config = dict(
    n_layer=14,
    d_model=192,
    n_head=6,
    n_kv_head=1,
    head_dim=32,
    d_mlp=768,
    vocab_size=2048,
    activation='gelu',
    norm='layernorm',
    norm_place='pre',
    norm_eps=1e-06,
    positions='learned',
    qk_norm=False,
    attn_scale=0.177,
    bias='all',
    tie_embeddings=True,
    parallel_block=False,
    init='normal',
    init_std_qkv=0.0239,
    init_std_o=0.00451,
    init_std_up=0.0239,
    init_std_down=0.00451,
    optimizer='muon_variant',
    lr=0.00192,
    lr_mult_o=1.5,
    lr_mult_down=3.0,
    lr_head=0.00508,
    grad_clip=0.5,
    warmup_steps=200,
    schedule='wsd',
    decay_fraction=0.666,
    decay_shape='linear',
    final_lr_fraction=0.05,
    batch_tokens=16384,
    seq_len=256,
    doc_mask=True,
    train_tokens=126500000,
    steps=7721,
    dataset='wikipedia_en',
)
Each number is 500 + 25 x the weight over its row's rms, rounded and kept within 0 to 999. Layers, rows and columns count from 0. Numbers have three digits each. The size before them is the row's rms in percent of the matrix's.

# layer 11 MLP up, 768x192, rms 0.0578, rows 103-209, columns 64-127
095:542516446550494486499520482522493518492507483491500519464505472495537527492506429485491458536486501515555515475440503539488463449572448488464495522471538474477520494476494512517462493446518528
104:499521489501521496513502481507450495498489549464518514496484472508486487512487466536488505490516499499503483509468505512510515466517486540505485494499516508510513475554456493482510460554504496
102:493485477529499496542531528505477527516491441505497501513515474514512514513502511517526473490478533523526471475527525484515511508507437469516498488543508541469484455497496524514498489498493518
098:455490533503461479469522482475481517547549519498508514518486489509516513482502506477487466553484498503437489466518489513466494521493476462495509521488487514500450485538512476533525538474481509
096:507507518516476515492509524481504530569528504488521488490504531559461465468494496470511458482517488536505520513528514480517512478486509519529539507482456490544448476462511522504491487489491505
109:514486470490493520527473537514432548497503486520508462509466536486491470509497507471475474520506498463493519497497548511489498446518491540460519527483532482548467504487457480515520495488544448
095:500495498559528532516470501486515499498488502513516475459514477508450474546549482498497543487480534528475488511570501523504496512497515472474535458463484451489506503558511474530471532506460475
107:507499501445524459503511486515519530566480527450548540462539544540474486458478514501475528521489522540504537526454492487505516509470541513484486471504482541494500454462498487505482514487538493
094:514542491517520514489491476495486477513526524488480547495450502508508462518497508467532470481508450512472515534529478520556511474491459469485550502486527494488463522493529528517502533481460497
100:484510486494503504490500472482512473450487533473488520486476526545459481504537529517507478553463504524474534505491495545495490515497497474501517481447534541551476494473494491523505471510493497
101:521505495463587521473481545472480504485472521481506494531491521503470534521462487510460452517477510486483519464521509522504467496467513508504524483520461486519484478527497511491495519534524510
099:495468461489482527555526513506475518470516503484488477489454482494494470543456501540496471496528504511536498537509496483514512499514503501479579456498526477501523503483532525466480489472472502
102:520463504469485477517553459510438531508517528525495551501482513453498441505525488503519509500529449475438527486452514452483473489502476549506547538513494492461503504470533516508488492516558511
097:487501491451538522519519461512490512490510496489478485502481532470460525492521555557504463488479550434505513462523498476480511510493526500502513495512543457532464473480500506512458456496512472
095:503479486485501563482502506489460490493504504496504475528516452529502498477466516471506520442495525530479503490475508534502525478476472494490491517492510513546510558500485502529528493520524499
093:512477534517513520523494494511504508543502516487526493499517544533460520527514453489509467479512519489516467502532491507558503510487469452463518488553484457538484513443515494483497485507493508
106:497497512503481539472521507497553467466482529505533483511486499524467528465516472498503541530432501546478558460518542520470483491528461518506511524461471551493504467518464457474480482516507461
101:478471517511482497479492497538482468498538490453491501511492462487484492559490481461499500457504500476487478504540467498472508465504539564529486502519480530532501460527486541527514505535496511
100:470502515433497501525491483504503495534480515525506486470492489508542473534507526516499493505515492494489488489508511468501454500452507513511524492509511557460470511530504504488505471493544465
102:505521496492503514512505497541491505488535490531500504485441515512481490480453497505506502469490503537521489512490500498516478487495492515476520488507562527538550539465527505484461486537506519
096:468523524496537487518524489468516506489494504526560504519511486486476511527485532477512515484468453518540499493513514497509510450478468482483502517471448491517541505543485479549474495516471499
105:478515481501539511505484489497519494500468497489495488493548487500485512534495527445516550492530532481535510464526531488490472502503473499501545474528457501499532468514491500493506497533529467
104:511451509438502455513488522497513510499488469491513545505484495550513473501501472503472505470514523557482525530494514482496531492542525475493530486491441489488549517499477530493542520493504479
108:487523511534504532545476472507517494501440495477510500498531519517482530536515558555469522451524488468533512506554472481494516456524546493490516481517486493522555477489492496512514478504513480
098:523502534475497441514524516470455542479482518544523523506510481479495449493487532514495552519515442496517514514517535475517497475517446494499505446529480539505496513505504523496468507496479500
101:532512516492478494527487458489469510492502505516520465486511509503484502485542517507473493519508469514505444465470497506517565480522493474546522500480454508500510491486508500528501465500486496
095:534482493461501519529517488507493505498512485511543475561455505506518452517464450530526492484456463527476546525516517466485533519498442501529452493501507492515515512514504513499435474498537497
100:531501498501484464512463474502486462483442500525481480490502524534506489464531496563537479484552523501512518458520545540498486480521499486551493505491512512487509450519503489548498477495477483
090:461496544509539501516466547551480508509482505484457470525534480486490472491479518407526487506495539525522497511524497540504476474499507521510511497489501473521538498551512523494528500517453483
101:491519519488447508496514495469498537499522481504451457439463493496543504503557522459484480524544513510467521541512524507449506524504525489564489488503482528519537477472525500490464525522471513
096:514490479500463505459491498512531487470496530434520471471516520501515485474509495527496493482500514493572512459498477506449511515534484534557538490515505479471480496483488491541461463508511505
107:481529505442526470509560530524488499495525556500497464525478496509506483545494484542476477475526528463518523516514475522493503520508479536516516504457500509527505479509510492499497518544476505
093:491521409474516497503538488496502529492470464474508491486505541493495504443489559497528482493536452512501527475490484536534494485488487496525481534478477506492457478544536509513476547459467513
105:496559522472502498487493473509502531480540470504505540489531513466514478517492516510489482523506476467478518471516529459552501516529500502519534469486558488539538479524534504518465473460494497
104:552485507494491526528502503515485503489539481459539474516509545459489509544513502487477538528459501538484485502485506475490516523469529499511459471514514481538494489495524470496522477533489461
098:519511510462441496488495498502494532482502532501518502527486530508493525515512521480512509465528470513516485473459539519461498497492501537520473501476503500461463474505491499501510465505496505
097:521538509530493462494498509522488509524500519493505507505537508509469470508506516501460485508521512501467534485482516509480507465509493505519510466512552462541495525508470502487549503498541509
099:493528480507541463454531454500525503512532530529483536469465541495499516496493507476516525506465494495473505488564565505510496474491511540464486507490536502494470476521571522484506493521509519
101:521502558515441497486530477479523452491499502503533472496488506528510525498512560495539493481493520513478493480536501457493458479510515511496498462522466511529450468521500505525469496459502524
102:478499509505494497542483467545529506472497469468482521504513490494455529503502480497494504506491531483503522520457490497456481473499525556502537498554463452543495497499505511490502500532524578
098:526563502520514514508522482516508464477523555457514462499466518465480504503499496475474485491480493508480534471490511517478532504520552500447500531505516492483513519493525508496480494536508480
108:496507499501500494498495478522506463478464475500529487453473472471498517504546486473490523464483482482540515491497518429486493505500516523507512487544500527494554482520514506516474457534480499
098:486492486494495541551517497466496531481483500460486525460466521568486469470517490495549479499512474546493553518476517499476493453530457470474493504546492525529519464511460470480515449474495496
105:512563547500523513518530499535480529499487506494520513532513473461481528491471473528483466494478530462470518519493521467458502511509503488511482455433497481471496488495511549471517503530510520
095:507526525489478524549465476459499541459495511457502459503504513508546489498539488557466476485498530522515499483467534528471506479494495487492492521484450467533469489490504520487459527527457509
096:509489523506517507559499466497481482490563483501494513486504474526479485483524524549499527489490491517478529510479499511523488481566468503481514484503492535505526489481544505498465520470497524
099:554484468485459496501505525523497504549498448546477453487534482472520503501451477546503487531526494532508496475491519505471481514538480530495515444503498518510461486465483526509514538534520548
099:502524484480509504497501533474504518503483522486476496471516480491514527544485471510468500501529502542513518460492508508516581499426486514505496480458552533513561436533461529472486514486532484
098:523546494482456508471444508499510462540515478522475518505539509496527496480444519451481520503502482515504504491482498517487501436489525516454493507481473487509489464527471522476501515539505491
100:513533536497472528505490452495499495465504531529522502496483464513506545521529518525524508484490513503451467513485543509501484512454491444507517498455497514516463471545499540458540470496502517
094:481508547509517506547443500478491491489514540502474503473448467518543517539481510518517512528521515484456523483454523507523465501445544523526496502487494484501480504514471493457484483517525508
110:496516471488489514521523439464494516497490502497513507503505509511512516525582498512481507484533516498533483510505505521503471501516509498499486505488465504509481435448511504518470520491468492
102:458479512529500511534456488500492503519504504466496510506488506519496494503502514459479490550516503502518505513516518489492490453488485527466466543508521425511531520511450496524488519488529493
099:462472468519502515478487484503488496499464551506461480510485495506539484514510508552513540497507488500478495494487530505514459469525497487528522490515508517514487507478473484451524460552476524
101:508481523503528480508534462525476526484476489445507497478500536498478510499477503542481543506472480513476505521514495495493498523506483507491463506522455531479533496483484462557509516529553530
098:470504484532506507578522486497512502467528455523484497508556474510489530549499527509517526558522543490513488476484480516485497492488493429497510470489489498526521478504526473507480452525474477
107:500529490483526521488513493517443507519480478488531532459500528473523516531506532511462508476472491527521476477513461502504518504497518536487538485472512469507521513490486449491518490457521501
099:466528532481508515504486463547490511469494485493539526519509501486503488540514504492454492504515496479495510504508477532482534496496490540483549527548491505487493490472488454499501530477522476
099:487479503471514514537504507472435530460543500568499514495514462529494471487496521488504527486517506511506517490511489519533513488490472508467490509493505536588527494509454475515518504526522522
100:475529527506543525510533519520454533476469509482471497481475493528461519539527481504534509524492495447506497467502464489506478504516498492529509504482490513510493525478472499471474457546456495
103:522550501502529469512488497470482495543489498484472507447444485506431501480568516464461507524506571493469495501465485512471506478484439518478496521524464509494537502484508520516532466498472484
100:514495518512513492495534494531498516453518508462544501465433522475509473511495508493461481476490498501497518478468506466490497476515451498521487538570524469513493522514508497438491499531468457
110:486496486533489502534513484534485570503528489488443468511486517490499479483501462505480514512498508464508476511499508524526495448518502505515491495582499488491435538529487494523509497554477516
093:488466524503517501492514526494490473506466469503459485521479499493472547516516464464511461495491481514507499449503531492524473507458494477532503507447486503536510509490527508500498520519524520
092:500488492510467526526525490554476527460494480476491551495500524452518517488486481540478506507514520481480503499506548515490462486525530473512531478472474523511527520498504474475479487520503457
097:501492489459551505497471505489498513510491479499477496528499451481520513544494517527491494464503528512480497514473542470452502479541463512542478524453494453452485510472516534534531497508491519
104:514489470522508537478494511532509509501455557490491517555502468552421544505518503489491511500465509462543501510508502554498497477547528473457527519534508495499478487493504487509448490480468476
098:455476514496528532502486520482493492454499503488493480489456536494507487502524470459542554432466499530494455503530487459473491493507485469504477494477496488480522437438523507520476497490508524
102:497482512513527525529480515502475484531509536490458542483456488468508502471523538511508517501522534480475499485502526512488511564428514510503487493502514540506528520496480491503522460502461523
097:453531524485461478503482533443475528498528531466476482499505521501484469473507428518480533489453496505499473494517474490470498505528523510537514485478478499515475509471512501508511492540466526
100:530468487505446545504523492509478506529507489526489551558475544482519550534489500522543500486473509540517519527486495500469538479473452490472551519497515494510530502499488523555480480508498469
100:441479505547515533496530476524499497497477546496499507487475495475492539540561471466505485478471523503427477472508480449520470508507518513485460536522529500482533494516486495479486532500508530
106:494520501500481521508509471485531530510497515494472482469502499426513571478506520548506469505483526551496497486471523517493446485493516508481489468485485465517491511519481486521516528523501505
099:502535485474507460470493481496518503514483479498546497535513501482510443477507513480505546500488530482450521524484499496496500483488497453471446539484549519491542461512473489539486492503503482
100:466528486458502480501538471501500555524485486466504493500478484537503513481549508475538529526507509493506470512481502445513545527501531488474513506476509555511515523456482489501491485526462488
106:453520494490485503491485530491509503505514536480530440486528545453543454533521509487488507475486494493473466431511505513519500500470482499526499478496509494523532481527517498518515545536517539
092:525502515501528478505467503501540545520491521540489534525498495470498466528511484497477490479517461494496511462495557472458459522526447474499517465499498494516581509537478497503503511515513499
108:477481491441523471508465452508428545473523480522496504468495520480515458504513499487527464484483442512486504486510514547477487492539511503503510540514551542517429500509476492515538492567481529
103:494523500458480478496521539485482502520456487498483523482473507537498513461478472513495489484496485500476510494512511516465483492530531497447521463455490498504498512519488502500489502478512509
091:526510454482478503491487479484522474457494494441504508542492484464532460481546572451549519475502494476467508467497480496507522481564505512487520485515488560488501466503478508484514505507464509
095:484513509508518493499507507494498503537515492503472484491520512453489491530538491510494464535501511516484446482512531445498504462505523479493479523527520515472504461465506496447519481495516509
091:465463511500471511513473483538523512474522506506498507474481481537516514516533468485511517483485513458509466502516477484506536497570495505475508512509530519462511461503526496485499462520476528
101:478514500486458507499476519530451527480520516511501484504513516515463488472532509514514506481551485502506481484519470531523503489512476515499519475461478522470484493552516504525499495475517471
094:500493516545528461507479525544446488479480503514478530478469505517466509515553459451480508483494514488515512469522526487499512565505525487502474545455486493499546546500490502497509518503520492
100:528502541523504529507499458500492518488476498500454522452519451480486497489537496495487484478502523491514486495508520545533519532513485505545533531489502459494481528507468482556427506495492533
101:450517509517498517512503477492525494454507517438500488540474508495486538533543504501530532510492489542516488512485526568469510495524526504542507501514516525473534505490525532486521489494503515
100:491521498516479490500502455494528526513542486501520502508554493484499552511495498481506501535520484479487471487517488534490481537513528537472488426498508510439500523478530539508494515521509464
092:468502505475487530490488492460527457483530522478523465458496468502501506516540515519443508471529520443494531497504574500522512499539483487515511504540539463512492499496504497520502524505510470
098:519487516488497511475500491473491531504491529504471513446492502495519523481510481528444511489451526496482459482517493536502500499478497484523542506523496480480492503468547555527494488525473481
101:521526523491510514509538494495478467480503513417494489461511494459514476551481466457458481492539466521490536513490534544509505462511499501480492530463505525493509518514477547487542492474464527
103:503524459501501482518473519525496503545487520517471521518482520473498498523495505500476515459488508519497527469514459575445499490516508524522499516497494506553517535521525482536492462507526477
101:519488544532476466539488426471466553496494517495494527519481553529468507500532463510551519464455488536437506488497499511549509453512495518492469508487479493510496496562499513484529429527503510
113:459549541494509522504516480492451539486505502508530527516463531474487507480539502480472541497470513567458525469494508501501506477505489523459471532479485498457484540508540499535544501504476477
097:503470520520517519499462548554481522507509501504542526506515537488536511493503500510469458523499474505501498483521480540462514471479510442499514481512558501466487516503491484516459530529471490
100:500481498507521525518489482451486528523538517469495504504508517510481431541538504508487500522475519455485467497457487458496487526525498506529534468490495476510477501513493482526499481512560494
101:514470503520541489497493439526517514454523499495503476472527510498485537526504481486507523521533493473466503492493534510529490465526516486453529484542503451482476487508514545493470550515456543
101:492518553557466477512517512565551484511513535493509539482472471487505506512511498501471486491499504509507544499500522494497484498491527458476519518545517479508494500501435494456487474520502509
099:450484500514528477532510493452468475551490531499504506503491504541500504500492487530472483495537548566485517502499510495447520471567487494498495489533493486517432477479503482484476489491514523
096:487526536479517468504492514490494516494477486450510463491450417515467570499525490479491494488500494509509492502531530470513498506511486488516542528508504552507551442501555486532478502500520502
094:460485502473523491534482454562524501485509466510539523542483536470498463495432522479503477485524505483515509534501502494542529485462456493489519492513514528482517492503539545527528510493516506
092:506516499541520490536493505453488496506513508449504477527499506481515521503519446492453477505481487491521498517479516537512503481498455506497520521454514462496519463497459496491527470488525495
100:497481511500512503480488519517562515471497531498502446536492473531520511480461540481483554503455509494499495511457521471498444474459472494494524524530490492480493523525475527507482501507479492
099:482488484494514512494483452495502538490515563493499487524527476546508487523514518495503496435523491513512466473486555484533498527509534498495525516486474463536494474513456524527490500526529483
099:511494444528477511481526423507510546470541489482429509519513523516475513510496502458500558507503500502489507500499500539505511526497478481520498547479454501523509508502429486524490497505520518
098:516428549511503534529479512509492505455510477498487511481457514521547492508495456485490510471484498508494519528548508527455461504514470515485524504494521526476459544470503497500476539510544487
114:536538500503504519515514531543522486548492500535529473501462541525515474514529522505485558490489525474529538503496500456450499539504518484466505481506460554478553461511513496477469511531497499
105:484489516478497498503495537498534492471461511497504510471526475491532547485484514489517509485510519480461504528498530527489467491455484526493479493460455501512518476505506518481496491512526509
# layer 11 MLP down (transposed), 768x192, rms 0.169, rows 103-209, columns 64-127
095:520456498504504512507518517504551514519488501522511482488464527513558502473502544515485493478535474508448508517470497499482446509505494513479505468486469492500496512466489473496487468525480511
100:545495501525494485480480500494443481508458518467555484519504475521479507479504511495465475488456488503436498516514477482524471508532498474507514494540488539487486520472487486503490530565480487
112:484479474552464469524500492534510481530509525502470499503475465548503496478463473515493519523493523498499574496525521490515551479518452540490547499488524502462504482496484510486519464499502485
098:503494479554477487481474483488532565514479465504523522493522456495495525490489489465497466494528524504484497515484509519521509484546522509482509514479541528554535466464510454542555466484508531
097:548495486520499483511507489528505493489494490458481509523522455511493489499493520525483499475524488509491507494480524501509502480475499500507498498492500486469459465486525498522506527535543439
116:525471519489506522490489535493444484524514505506487483486457472442521495493514487520521491513502503543508461523536502533492515505476489488526547492484486500510480502511476497525517451485519524
091:485494460495511529444490486516514510536479512525505511465504505493486494469456488470499503504509472479471494512455560476481543487464491495515461505491524511468491552504476477474512466521519534
104:522484485529477504480514553474472466509508517518472502465492487491512535497471479503511518498455464506508563466471488488460479495487505507532468531483531500510479489543497461502517511490487483
101:484471476497541487525503469492507508513492469473505467524541513493494526480538506490481498483510528499518510450469479464520487522470501501520480484508496486482438481507515474490515463514485547
100:548546478484542492492502518500477517481503498497532494494488529462539497523484531433498505491485538475506543540483466468488509474509493517488467522495497497493540466540510457501473510506518507
095:542498503495501450498510558493466529470516556511436468487485450489500458563457506499497500507485491493500541539542520491517504494528483468516508519461483505509450489486492441531502482500484513
099:499505497517523515487464511471533497472511495517524491506548502487505488495485485528490513479472493507491525484494535489549511488458464510524466474511482475518491452482517523513507458507504486
102:487514472539486496525504506525551519457524482486461498524492480493462521513505508496485533482458533509517490507526518481508476511487513443486486484510481515521516495537486494483488472475503516
093:536483493465459493476504487496533507512469512528527449474510543520523497525467489508526470501532497542484473495459465531511510491464458495487486512508471526505499507530529457516492492504498478
097:481510530530457459528515525510495465520507502475533486464493510455456520464518472492486485473503474473471479487462493524513457484506509543521540536500530540465461507507530483520459511486464473
099:484494479484533499512521486499467527443555455515462526512519464469519492451504520513479529496484505512494537491503525529520501447517535506488482511468503479474466469529487549495502502478478511
101:458514465521514508498456453501506504482497501489503526491489475451532465500492496554472463495519489531519496484501436497490477439486538509512502459499536510489511525461543510532529545490489546
098:499527512503558480527510516488449482484489496478504500473485510457485513546469461496527469465495492444518511514488517504489547515488540531534465505482496510501466471465521457529505526491481499
102:480472506526494485503521475508500511491493437502447490500503491504497509468551482474487479500506533535520557513522511491519486566510537496544491529510509490501526514466485470497472557478460493
100:500463502545537499503538472484542537489511487521475513462478461526510515488451507517455529510481483461512537474439482487451483496473507526505512503493516478508544510528510522471492528458470501
096:509506527465485480495511499498504526523483538504489488482515496549492486511501538499481473516535537529519482520466492518493494532499484501531466466535520513528492470491498505503524516517477503
103:492509465524496511474523489490484517519471518545544537465490472439509519473473562489501502481485529499481516470508544502524473496490481514491515514495441486511538486477505510457487512483511510
107:513511517520482450447511494509532463479467528507504452535505534507492499501518480498504540464492472488529501549502543492519521512491497470527514533514492501501536521523505482504525507503485530
103:524532502502515506477454476491485520506510449491471510488515515517533506460447536536493530468497545515506502494529490511504543491534489459478460494468494445511511530479510506525510527540469542
094:485517451479515536518449510475515490504488488490428510520488552519561506537482528492491504479471536520551490488504516508526504542464473468480514503486507454501517479498523485488491507510567519
095:491506475550539521520511453475532525488483513479521465489459527536518487502547490500485502483512537499574505488472539513476501503498520522499505526522406535494490506502447474471453496500500478
101:517514500549528510471530508523507515538491503508478441490520509513487488509492466497490441437515460488538500488473503487504523516514541471461468502480499460442496502475500500526508484485518529
092:455515503526513526475514495477489509536505465512505512456505484468497521548499445499502491525505495516480516506507522523476483500517554525469480488528533509537531516468467500521507513495505492
094:536551487474504502550539491497529547498494493502502538492441523509500532486517517523539497494527483473499489486475494501486511510413509511474495524495474459499498529474528441508480481531503465
098:476461470526500483467460463477505447516513501553494478498538525485514513465535498476531513524517490512518503541527491518524488494456531464492445453503521499493525541527504482490531478502518489
100:510499501508548490532491499478503490503515500541517531505516459464496499476525493503538479511492511503471486498479512521567548475477507515488491442483509513532524474472484474458514509446503482
112:547508468491472507516522478507492517494535530456507472565481525482493469472540507523462477484479481496549528483496540499517497490509528471482512486542473512519455522478509505513485459514481495
094:519487513493475495486474492499514469543504495501480494486521459490503503526500454497526482539539483494523486494490506502475523518505496453530482491509537506502481506499501494530494468500511488
097:452545518488495498487440521496505521501497517508515488509481511443491510503497483535515438490522528476499532488495528513462526461495533492504518497510477541525507538537448505536513526495496449
103:539534516509550464502543506489490505484482549479484516513502502497492440502474488486482516453548479504437517511484478510522549497483482509485486528492511541494506524478507490516534518503509509
102:488502471465489478491522497530517480474513501523495494512514511486495490468481469542518520475478494483470492500526468555481507472481498522516536506503506474499492489505508489500511462506477485
098:497489528522489431498522491493517514500476541484501490522474519480494474480521525553478449474507491501477487523538504497510513546530494517474508501475520514511530486493549499487476514481505538
107:515486499500488479512528447487516510474523521507467537477512489491481473472505485496517484464489496516505579454479522485471524494496528524522468496497491483497499496522498520498517467502523505
101:528460516512502494532539494518523519495518512477511516455493497550540458512464506491473511487508472522469485531450511543487508514476490476488503545497496513576504505497480516453494504524522500
095:522510485486532540470546499471527540512469518523530499489438515539552465472557466489481504486469480499496507533496458506469487499507502491508548491520525519500488465506465476480520525476485509
099:505478471483508554494507515545535458522496526500495507505519527503517508526475509500526535525492500483514481537521464492499537550511424498495482519497524509473527483474493489480520475478472506
111:510462461463506494476490507528505521505474470509520457445520532496495522537512517479465536469491464510514484494502511519493475452524496500526505513491523466488469484526493497495500492501479530
101:487514526483503501492512467540546466486467460500496485519512494474453466477524506499503519482456524469505482467479495499500507485492506552509489483515549485470520514512496522498550497515457473
108:487507515482506519458471481525450527555474517506474544503534517528512484504494496511519508505492504531490533518456473469504493451479526509476457531476500465497475492505500538523548487482499500
098:476525499548490488506534498489482514507490464568484479497456484497483508514494524464497495481468458519503525519515492513519517473475516489518509471535498564468497532490501519524484534497487422
096:482480502487513515439524486520464497509526507513534492521515496498480529458473510476502518530475537472492514485495505530483469503454526475491484492479503512510479509517496477471518502523550475
098:476500501507536514463465492473538530523503543452481511451499515489482477532522479515538496467476504475522515529488473518502503497496530492504516475497490510469533532477505470499510490502496451
102:513475494498476530482513537496491520477539510516487483494522529506442497486457490473518495504504483464487500534513489478516491493511519478480493514534490520523491509490499480482489477508496514
100:494477557474523510531515505499497507510479498485507509511535495526467533499508454558542508530492517524480530523483513461471524488511507493540516484529505482496519531480524468474493503450543547
099:505528499474520490514521526512488478515482493519497494489489528492512565492488452503516524539467492467480484518522523494494532485494449525495532452510518502483550497506447515471484490476563473
094:517512512515454488545470507511498518537506519462488564529516481524507501544526483462491498513477472505508494490493511547519516511505516464464469430512537500550491475519514496533488483437494516
092:510512508532510535491550505493516509489481490516484432517503471515517476455498483511445530491498500491482528489518501476512479519541499535515483495529478467477499497489436502537454514542509517
093:480534472490488518505545486509476469534491549495513517532480503494516491484444532520477453511498513484497557510504515488511486493446501508505482459490527547504473457475501485492517515479540509
100:469553513491453487502508513507508479513538559523538491527463529516535499503531477555557510465523506487481514496507502473519490506502488524497471512489512508502461465475500498473453546464514506
103:482476479464535507456515514519532520532486509479508537541518476487546517508482545518524464476521490503495522504468527496489518454525503529499535529514485483489472567503471477494495473510462498
107:475483474521505465492513489483502495528536528555500536528491513464531483485463490512527546529491479483501529492483495491491508507499511542460494483523510536487479478486474496542509466476495529
106:478484507491514465515534491500483504510533511468475530517484526467506484483469503511423462469444529513503495529523489526524492559497544518475468495499523492515482497500510486543530504480489508
093:548479493494517522488507479489522509521509559498469491473529542520472524505491481500505507486502470497518461535501500545514531511511507499517531473512525519468496495474525482462502479497497514
093:521470497492556572484476514513505487550509496525521446475481532453491491529524507498516496511485518521543496485493469493507472487496523475490514524494497481494458526491499475494515471564488556
103:537488521498494525503504485522523472509514519518559509518482509482487515451474483478509469561492487507489488484540518479522486507446473486455498504511508521473542490547498476472485500460544481
100:465475507505487527481505448516505504520490499488527502495494528468480480504517499516445504484519478503505514490519519505495494510523507496487526555497467492483497482513496477503482529519524465
098:468518487489473494504504433501531488552488545490453532528525480540461531466511484487496527500478495525501495507505499553502503554496518472511473486507507500459514498490437474509500481513521495
103:501506502542490483520472491475478484427561505501480536487505510447516477453495497539494516525509464486490512513518571545500486515481493469504514512496487492483476553488474508506545496530529488
099:467486517543479532514504500497501513481487519469476477461497508529501508499508536500513518498511488491456480497497508543467514539529519478465493508555526504465518478515513484484494492470548525
105:481515460519516467507559510464530498480488504474478497476478514541495485457525504524507470512493489507539521498533483526514449542495520493446463495468475500520507496481502477503517495502466500
102:482553534506474480513467513495531508479489460471485539478469503460505537503466477515505504555526502497504461482506484509492501452494488473498484481452489501515508544525509512472485489516507512
099:508517468497529495508484473523505466504498502506510486513478473515496544545479523507508498494491526522483490478500483460513518508525499490508511498551497471486484539509519539499484506505477525
098:519518513490483498535523467523484500493492486461528508490513461522496490473478509471451480513497453489466534510473505523514585477444499547511485535505511487504470549520472480480466494541496502
099:538453501459538519493555474515491538468459458497505461482503484469488497468505524502512477531527504484502491525510482506470502480485494535522495487487509511515512480473548533502556495507494531
114:491476450487519534502531519537531503500474475480514504490486481501511534515455527501523496516497486520512522507477469459499467528483499490448532506546545470499515492524468474500490483498567499
102:492509530479518512523465507525519545477493496497501534487467492483533501515520468509501501538491437484497477445507502514481510510500524471500501476495496531493512506480491455506430502515516500
100:508536503509476538515486472519515464533495508522462484495488486480486519516543511485455489529494501508523485475529546482523513507482475491485509521485528524505471467488456477489560497453520473
105:526493476523462502517495475485523468534516533514470492500496511507479467547532528525451516494519481469536484496502497512521515540490506480532479517522486498475484518520508511520456547507531524
095:468478508516516513478505508481484450504469538481549521504496495511523515493483491524471479510505486486508508505532491476502520507502517524464531471469500525449486532481530446482497516479536530
103:477510507507494514494473521482466470536523499506517469518451480468523449536495496490511466517511490513537509459538489491500495470486505479474527506524505477492509504490475496542500491484453499
123:512511497497488530484505511540563487454476519542473506491481460462520451481509504483518463473516511511529500491475485475493476500517502457469467515466471476517486534529504484529539538428491515
097:512531510529506515511503507446497483493491508491494500407527529535455448544520520455536543506513493489480520498491490462528501498493490505501504472491455516525502518504520474487515505487487480
104:529514493492527540474488526492500491534511506486517489524502497512475510593461493506470528526485513497494501487477471481537492501464505479487501525457518521466531518466484476481492507518489509
110:493530484468503511490509522475488434515522519538479516484527475459470515505523597488514476525476473502483493554495541494523489490497498497512512480472515529488462473476486544474499505481519502
096:466494493519558501461520517504490473499488514485532501503511501552476529511512516535462483508505514489506484485496501487545462481544482479512492482556541456494486479459457480479501518517493482
098:490450459513486480527486518506526493485540509510521496455442488513512507542502497485529527498524514553536501480474466513488426513462491536484508531483532485493496505496480465459502515478496483
103:470546489507503479504467490510507510479510495501485497466544516500482480507484539523532453516506531474511485525485493495525525501504516475502528478499496490519487451525476483531513491508544473
109:538522473527462485507524484509515541463519504526504494468516469490474572512511519488502512497482475463490510495445510506476511487541513472500451530477507454478520507461495517501510534486511514
089:523525507484505555484521515452520505495505527524530502490493484493515519474538520495509532501526534497440469542534529504534513465493524484466484499531498471504504465502488490493500472486471460
099:536515455542520527484499534498490500478519484484534508471516528466505449431520439494467486502488488495487520514479504453522536540466506505497501473491509491511529482510504520467544493471467544
097:473470521497493503490494510476470488475546459505467534524496522508495513535544476533493459519481512483464525488514545498488540497526477493502478470513548457517490468509490509485517538506498501
095:462511479502502511504502549506506499490479541503481515494499503483488477513504492513518562522508505492517470516508514495456510499534523496494491530505528489481488501482506500449502498492460500
086:515469487514477505492505509526489514474488480504501525506476563498478492454509443491534531502506527552513516548472461484482476512489524558490496497509495513487477518481498456449527493492508519
096:509516496541483468496497469519469502547529444490528484497520519480494536504516485496505530512494474550535509490535466511510490481503501488524499465510494497483502464526494520495494536455488546
099:525542492418532494477483460452481510458489530478526471513507482517457508472512527512499474513500510512487521524540490483494504464498536522461495484522505512554488486519537491508513480466495532
100:455486530520535524512455495480540494563519509484478496492540486499446465518514499479518506507486510485507495475519497517463496498503486488513538493486562509448501504487540559460483497475509493
101:541527445500508542461520534500475465449546482493494521536495490492510485469501544507459515495543526443502481503524512456481494509512495490492502467494510489486514471478512505554486512474521489
110:470499542530477508475504512449483532476525528510499528479524474524498472538486477504475438518535543508514478543539521494498522495488512506459507516473479469487522469487493494489519515513527520
089:507485467514555491478493452486482500489446487520506503485505497486486490444514491518461532505520509509503469496474430478542485516497520509495492506498475459488503505509481477506514520537506518
101:488526516509492487521500502477487525462502470474485432520537488499513509574493504492526556530474497484503496499498492457497515460505512481472480533489487478514530485505553483489492486469470468
091:499552496517483514481513555520546526492517517503500469468481506475532503505479489502445474486520476526491478490496491497496519535474478536524530458509517444507462504485486505498510437508556487
097:506506465462467520470515473492481516490506480514499474525494511518522546486526509461532519502465509501531451470492499518495524492470487496502467558459522482472525528525545525486513507495513475
103:502494504468494518505545508505539514487518516506483510492470470463500515501457515483480476450549499503519496536499533484479480535496473458496475494454514458499508524474480458482481507517506508
100:504516485521517526526495488488496440540505541456466517500498486525499495522494518503522519479522469494470525518486438475453536537492510487461455503534505509508507525498488490508477503491504485
101:515525432501501533462553547454518513498501485504488498529508466496490477555477457515498531541513494516508478473507525512508463512536513511512516450487493470513494504464503471492491520478489544
098:479492565437493486504488470524522510468519514515490501499481502500509556511492576474541508494470515510487515474507511513513514473511500509536513472501467545512478507511495513465503518509522510
095:461499476493458493505506484447483525467530496518473500499521478448496479527481485491510494522480517519486533528507512550537541499501482457493504522481476508480515524497479515491482470504531516
103:502558492476499553486463501472512522502488468515511485471498488494535541492483490450486540542460503531542497523482460466494493488468500514515512472531512463450508490472492501504492497469478534
102:476523486502524542448510478525494469553505521604528520517462535467526472527488518509458465484483476529521471505498487474458441484513485535482507493516507521462493501476539479528481521509524497
104:506578516491503547513461489506466533495461506473516446493476508490475515519536518485523515522462515519482541466500464482556551462477490486515554480509520479528535481502506454499500475500477537
108:429466420521546531484500491494508486495529553501473487483477492517485477511520523513502491496481477520500542557536488509483507519511494486476482519521535540507488487511483483497546540453499490
097:503526484494513514479508509504512483529484486566486479531510574512528515447467489519503505505458482514517541508466482487501523512520504484503548502500506475483522470515465523505501488474502549